{"n_layer": 9, "d_model": 512, "n_head": 3, "n_kv_head": 1, "head_dim": 128, "d_mlp": 1024, "vocab_size": 8192, "activation": "swiglu", "norm": "rmsnorm", "norm_place": "pre", "norm_eps": 1e-05, "positions": "rope", "rope_base": 33700.0, "rope_fraction": 1.0, "qk_norm": true, "attn_scale": 0.0884, "bias": "none", "tie_embeddings": false, "parallel_block": false, "init": "uniform", "init_std_qkv": 0.0244, "init_std_o": 0.0, "init_std_up": 0.0244, "init_std_down": 0.0, "optimizer": "ademamix", "lr": 0.000307, "beta1": 0.9, "weight_decay": 0.18, "lr_head": 0.00585, "warmup_steps": 429, "schedule": "wsd", "decay_fraction": 0.586, "decay_shape": "linear", "final_lr_fraction": 0.0, "batch_tokens": 131072, "seq_len": 512, "doc_mask": true, "z_loss": 0.0001, "train_tokens": 1449000000, "steps": 11055, "dataset": "wikipedia_en"}
Each number is 128 + 32 x the weight over its row's rms, rounded and kept within 0 to 255. Layers, rows and columns count from 0. Numbers have three digits each. The size before them is the row's rms in percent of the matrix's.

# layer 4 attention query, 384x512, rms 0.0581, rows 60-72,188-200,316-328, columns 128-255
204:120140171148113143173136187122101104117161086110165086192114194160128112141145132163175093192128203145114134134083115154148162122105172125129120104083163141079102149138138103071144078170116101122174137088137104150103132102180131136153099163146112157112102131081070186110141103086148109139180126142105133136177154125162040140144146100128123129082182119181134098096157114104079104140142
095:108146143122129149122112120129147105152068204152131119157188164134139139144120125130127106157096127148126125125060180121207148174140124193164079125126175148114089158124088067135146122097133148100183123108180168189172167132118196146098081142132163124112074096076094120091110102124175095073160157122074092148071148139150158164071124138092114141101121144135207107106180137113130151170188
094:099211163142108157083110103161158131177182090168158103138128171177165191120106115102038156132125112124118110096105146119096148065075150119152099150140156172152144158166135114182122105121158075097101159120196172100136126094077126152086160133189147059116143104185116132097121129155148155103114071157079097120171090152158129148249140141117147124117171154102112141108141155125129168087098
124:129156124163046115136176153125113148139161000159101135116101124119084137121123109171128106152149158167187150165133083103116091133192157095136106087092151107107137106120134120143129147162119150126173186151152137108119145121220083086160189164161181143143177131061134136126116096129106079139120125146059085111136155160108059127147097100155114157124139078090168150151180098081117096101142
109:171128122174081106176109131123127159103138108097132149130117205164137078084087159121103080168093132122180101130121128101175149151106127114121136052080158148132103133085126131055165168132133100150166154116129065138178148121153091169110125130118127152109116130109107113044055112113108075149160143112069086133120137109143145129173150072077143189132138171151118144148092138115144136149151
100:088121158108174146067142120140130109133154171162147101142151085114128178164160102158140148093160137100055115121095149167086121115134150140119126189177100105141170111184141112200085104125125143123071091122136206131089109117093158087163120083128128102124140126128156154204207135156149175105107112151178173147158110164090136125093107192220121063115136081125132107124175110092101121102110
092:160174105135106107183086111102192194148095084072125124116111118116120077100054100112087125113148123137160105145123101112155089126114122120125119075097113115086086143111129119069193144121123087133141195104119090122183103158139080083074126130095103157137125118140091132051065048107130084142134169155141065140121207127138111148153119067135148155158086154095150100135106190205151154119098
091:097097137118192169092160112174097078095162165149141122121174098093125123183149122132123147107166147112057106126147149169089123103139136160138129195153130105133170108170157107199095105107121146082111093128154183140088127129104167143158139111120143091145141118129168128182186156116161161076135093083166185134161103168094129115087069163162122083100135084153142109127171127133109163118131
082:113131139058181142152140163122155152127141129139142106190140085101147179131150103096171164155198142110112161145084152176087131164141176102154107168188142178124147153198120114148087116172147100194119132112158157131077071148116120125166138138120126096155150143140139107179197112180135172141083119096121161132158034162109098108089100167105146078148135058131122166099157097129067098096138
100:135034166115153170164184094132118118067143163158139075136098030124103171142150082102103127141157153141138156181114192180154138090130143139142143166139163101149141116137079151052115071195114143076141091158097077107141118129136134172166144140105096111130073025129138160125075098153137134139085113115154179183173098145099122147150143146166145120067127129141164089182103119138123142121158
088:110149094066132185097118114098098162111075164111138095066157112154075096140152126089105135138139124144080107159140191105152147156211127118142127163147157167166162128089170160159069137150134093155082114103176098125112121151096094199132124142130154075123137104065151093143129122130103141141128094093091136166149090133125131180164111116078139143120136196117173107111155097189116154162172
094:172064132086110136183124154091125179097110180107108128193122114097207132115105079133099114148135130074116192060107155130170179213141142125116111129148160120141132164145183099127167185186188155116093157109097049127138129090161161072154132134132115155123092136110087134165101107168173139150129115161178208098090123123141079147168158133174147147116149044151142144127126085140114172157110
098:149120115176116101154154093080136077072156112117064174119135203107112141092133151120167122164127114114119100128136116118156153146125124168189127156122081154173095145155099132153086148132192168104161148130071100155104124131168000167138150116162141150163193175131069143157134165165182165099124094135057095100162148090133133122207116128136119155122109177154080122099088118144137096135128
194:119075121117146133145100100093132110125121109147068111054148115097103041138095129136137171061086149159184128091103093157136138110097089113140163135142180098144104149063140133161081111145135093034164131135180129168182070154115153100045150099118140144125119108138088089103069145116135075133111128150123121140138193075117129145160124172141146162157116174180127113157109133146148130141147
100:101150131103078088131152150180170038173160115106106206179161127106159105101134083124139156180112132035121061170095114184115112131126138105215095139144192111123116084181091106133129111081096167124085124096130142145165127144136136088107095123124138101211158095105071180128119053132097156119033157181044064130129127097164112085105157181199132165121099137125185113090150152149089135130148
100:122124163146133087162172155166105152161134133130143128179157142119123078127109092142081133091179106105099138067147099118148137133180121139067104170151101116180088100163130068236176101073136120118153093169110156084121164115110130175156074101185161200143125115164119149143176130132143170106142117120132159121124080151094089085098116101080115098145110113097097103153148134140159107136153
135:158046161196112128131092144155106169068122160097105111094094118157162115062065172128155105197117094117124112159115131069074073159094155121116137087180131174108097126118116169069119115166141085117237126181097127086143103143150136112089165132113179103100127149106156142128065091150130119102132154174079105155056129128133125159146189153139134146145116177109152183138129115144165162085089
028:112155090122056132121156110087165109113143063173157131082135154129127090160115156085176116080098146160099140126167164115173174098196085102112142075144137146122145128100129075146220148105166080118120181133185033105176145149183094161139176113115097167103083143165105108102132121095080144164085128145163061103088145158121175153127114113100158144081138144088139114078097116123105123161137
033:102147189106164135155100148198097117133137154113113105114149095136136120113149106162083130115175111128168112119097131153091077144056174139138145182139138102131092125159129146105000132179070174110151041139065188152085106170064101080079065159162179104166122096106141186127115101174146144100176106062128170183141134132134068098141169150108102122125137127144095162118173180114127157086086
067:136150077142126117115108089086113093108152105124150136119116188082095148153118164089189111082146114090118113104187129078127132111118088095092132096109122113098175156103154090155169096095192129088117175144167061111165162072206137121070141177109078142150117202138120123076111120084088113135085090138137117065074144121132187124109101169117120169140111120126132099119138082166105157193120
052:125118142110168127150142149165124106126096150075080127116151110140114152070168100193050115151155104093163111106113114139127118143059155144164127183124140101141089147163115148137085166157068147123161035122084198128092137138082184110142118143174217118179166071124185110140124118114121172124119123075152193186157130152131061111112120137145123126102134119150134163129158124131183152062145
069:073163188120221135148125145160161134148074164113120085119111069112165116112147142151081157133143108167134107128088111188105080120122165128127087176181175110132118115160151141082071138158100101119153104157089148132097086181054124134171045134159185159158155039091178184107144118172158095086122123146132151154165135156069062095144182122121186095108174127115153143102131176122113162058085
080:164147156110153118138162120103146157139122092129092159165102095115227125071162061106116149097133135148161176102121096107169136099197170108136139139115140146133098135144087187064162179099071171145123092081121142147066105152109096128145142148146192065102100060053129120142146126176099113138174145163097095095144130118077066194107096061115160105102159155115134135120138107146122080106113
084:145157115149099053142101165180133141143078062096131126151096114192142158053142106126077137175112083087120112096105145117150121140119151115145082164119175125125111144193102137118163125116144130193165109107094086112121136134150130108170149121160146062115158144087114112136130086074101163158145148126105156189187103176107106076186136071087135152091118136131069141095148127186137156069138
099:132141129084139126120163075121161133128096095139110100069135115145217093111133103136172136094133132149101171125180125158125115138137114100123099133175114151117115118121071139122109182114139089123181155094142091187105076132068097054166076102111137158147108065133169196126158134141148088117109126146073137062135148056098153147078145149128160117164167128121165135114183154115123119137069
102:114111167127147094087143146119188182098146135144115114124156123162098117162126125126151112146072140103083142176053187136066116098105090208182173096078060169105116156122074110083106091068087134128104214119185119154145121134124122134165184144130087134078173174115114108198138121150172091117161172091142097122133170095138102157057159155154123122103074123104129134169146148138138119135107
207:119109108122167104141078086120115149135071149142131142055097065144141098107102197091080143114115099075097153117100166113119119116107099092114119095130111152143122078114118155140125169130094133105127148152146133128202107150123123148109182120162137101115145137121157047076044150119080091129088130105132116138075138118117148132121151164103121155136085168052103162160052118120198153131123
094:108159147160130117147155119092138136156170178178119139129107136115176168096068119119135130179150120081144115155069147141096112163094109127115099108094111110192103178140128128076137134123133124089176116136117151182110076119119147168149094162173113176111151122144132110107132155148114115141111161106114106130100183112155098139178089132104088161094146089130132113108100146127130153153085
093:110113119140036140088133121151208152139111074166145172149080130130108129103120109166090111123127088094063161111111090078200182168100170131153151135144150094133103140162156164178154111147123069115183122153157200068078131111118083094184085121116096086169155149183132175124174144169128210096146159192100150118058099163107129186148122158186145156130152173114128140132146161171114054082079
112:114165133140147129109174109178156159158181072172124141175186160081128161159116052185133163152130122174113141169094069159141143121163145063127107131209168116096067093117203137143108076130109171127144113102094151128147135076183119029153170134078121138100105109135127112130172096116116125150134120162102108119175101197136112120136104130159117105094097134147140132118155122111096096108106
109:147104095110099096123089067109190137139167138100105146122149160135116158087149199147122154049191061171122122151152117156088154070123088106115106098127158200142184079076081136153180113150151131187155135136146126103168112108169080136109110120049136077131146196143129088155145093180085100172080158135146105089110113148111226169092138129104155110192151122054128155118122165141105119131109
108:116141178164156178129177139133078124075137108159133082142103082136120124187103085145109098199064162115105121112110164137137133160086179181138142130103111048125118168172167110128134117155091130099110150136102146127110117143076150128145107093173107164171074086119121155079137124099193150119178092084109162158146109132169086085170118138135121115083092112203106069135143077115153113129133
091:146095079105142121100082063109181152126082139159096155084140125092116110104138179139138165029156082157132140102125103151062133126139112112086189126133081109166139149112135113148138091137190095129121159085117098118162108183130146096099141109079118070174093134117111116131100121121059141118063170176154077101114139145076168177086138151163185131147158106091130116097102138179136189129119
088:136139146149185180169206186143116090124155131085102072128143088138108145189157135143100050230116201153109107097118184137148115170140165174148177156144166101172104163149165104106117186118097165065112138142118164135107113155145147176148111094189151167188110083098114113134125135060176166108167115086062174122155115120142087090131096139104082121082152167211139076160167148145146136132147
091:104191129130161161137182145151116119132124137182138102137122112136175181142096159116165109177146116201119154131091203188105124191123151130134123155129176087136116220181143065174097175079126117125099112099114165188089125123086167122152072121147121150184127112115088126134172124152147138116156052164117172110123038182094058139100122150102120080095144143188116125113130118099114167161133
091:148154072110140091162193066176120134134124113114107181163075132134137128150116083120150116194136136076132162118077096128120165129096092126069067152111175095145083143090039186122157158184154122108106066168125133122139126093160102168142078125102178153110111146114164148142090116073179107117121141114129159181165153142089089144105141057161086105116092127126137129145086118074104128122170
091:082154073111151172129108123156086145113084213119092125101110146139167095116048080103091091141089147103151124111144167156177100203133125140163159110126102135117104090127177090153112217115117133154111178139094090085105109072154143134131094125167153175170104123137119103100116106134156161131162132106168085156138106065144150171140087138121026150068097151147133101064155117121099163118192
110:081094121140128078157120115159121183133124117114145144155104088156221144087122156144102131149133103093147206117102126197135158084078108084079088140134152128107111141171147132178124141154108162111176092132094108148086219141095201202173103081159124128185102110117178136103146136142170177095178120129163190155141105165067121127126122075156128112152130104156099164139125118105167135086121
100:102172120125078036098120096095155090133107106084107166122178142172143118121138135140126158140097157115103142191101123057131162092108161151165180106140103140137156115126142139163086091160167141134165075134125097177124141127169096066082181103138091133136124156121171124127104108127155113143138112118071130095054189082120135099113150126145108186131128182135098120146143198137102060121136
# layer 4 attention key, 128x512, rms 0.0535, rows 60-71, columns 128-255
084:150107111135142162161114105115126088120085122089081117152154115122147080086108067131147143162117114089175128153066141137143116175138178141164113165099150100084131183053215096126093179137129102104094095099050088117141129095096138132141141111131116184136153117119138106118131132077113213150174138179148159090146138163150135109166178122189085181120148187138122156133105154142100133106134
101:157107086113128119169117101096130088173177103170154077094052069066081125105088131121192151134089120153099195132174146142152140116085127163202125105108133206105149108079120095096172151154113143113121134142094174118098086117137084114147134106121161179186137104163124116129194142133130118103131106113100132140088104064146143112144224149100081114195135091168097128113137110139141079108100
096:147123105139079137169122162057148134142119146174133147141145140192155134152098107102190138057114163143077180143059140164111112132163127106137134104170091133084177136176057127169095164073145132131015123137148165211109102154181099131186143205161188148120100123132139189127128134165151146139089167103120171119151162122119147151065191132144119069137095118143113102109137142128110151161172
090:131095095110129113069089121139115130110108106091144093118178130155133101153117100119157102099145126123162095151115063097155108119096099146141167136094085191123210100150075182082103136070166110152127153172180158155157199118147111093059138156086064123114085188169151130123114130091071130113136091097206118104153134129105139102099087079115133132145129131185151116069058135125109152071118
092:200108100118100112124078099104171140186063091095145131102111121134129132118164152096105207061183048131117118139196117112142119093123074054113104120102108131151120120096155162115165121087137090123148133107123124106199127136142112144110152123109108135160152133135167139106091108198084095113109139128132150076082162080097147136143173129119149156159065126083123166109072175160188141147113
091:051130127149144142140155167105090109076155131152116125174151132093108136153131128134128073159049216113119130140108127155139188175139178167167113203155128075118103152169102093084080173142144160110097118123122133143047115137107148096158122136153140107129120138112106148173162182075148141107160089137106111175159137139143105139124106153127137109104155125189135112120181093137103143109169
090:191074114117105144111130107145110111125094137111131158132126084158147140081128142112140159121107094112148174153171113121103164129142066133174071097164162158140164097158127143100152144066102095093161132135067096147132173194119130136137155128128149128089213161154178134119079102150140122109170128125110105120117134126138192178166155106109077148170106123096081149103128097129173184118143
112:097110114148155149154202119129086134084171152165170138109117123098173095181114106115152085163114188142095116116096161137162180184111151183193166132154089082124099103154109089110096129109157146130111133140176150133054117140124145069183083112182131132148102129118080144165206138113136147131144075119120145189190102131122090104082123154119196107133142117138170080123185113094058121127109
105:083160143139145181081162147161083153090153095170075127165139172121098109190141128092098060093104166090141125150128138157149156119112165162094140138115099075115153137145164129128110129172156168164115124134180136123115167122153179088068073126121123126070088166154111153196204139083144131097188086129144131164151147169129088152172083099138113078096177110168118083105175128154121118100147
107:104161109113143159106159180102053113089143087127167127142104121121157096168082080136126119178054140126137135145160139130119074194142142124146131077142180140129128147105196107091091101191116154173118147104097125115117123122106148186140102154135107150128123104091114147117107171076134145105176101127054105159142099186186093129173115138144122154157141150122118132074119195120127168101162
105:139138145116158136149157095114112138091159135125120178119141133120140170160098132115137042097099157117126144198121091144144094143098144171174112157124154080139114099143154121088077119099117170161130118117179142167142164142098162146141068096121164126168146147129103141171141170107100122122148077108081171138135150127164134129209090165137137147142140133139079119123179127091134145106120
113:116150094132109137055206170109119060042122140135129134076118175158103069149094189149136117132147131158142146097125171140160093132155153127145144142193083129165183152176128111118122125146133081082084092117114041140088080125102191113152097156116125113182151128122105116170173130083135073112156028154173159125133117122055106107086088118136146139136136085178126094114147135108120145138120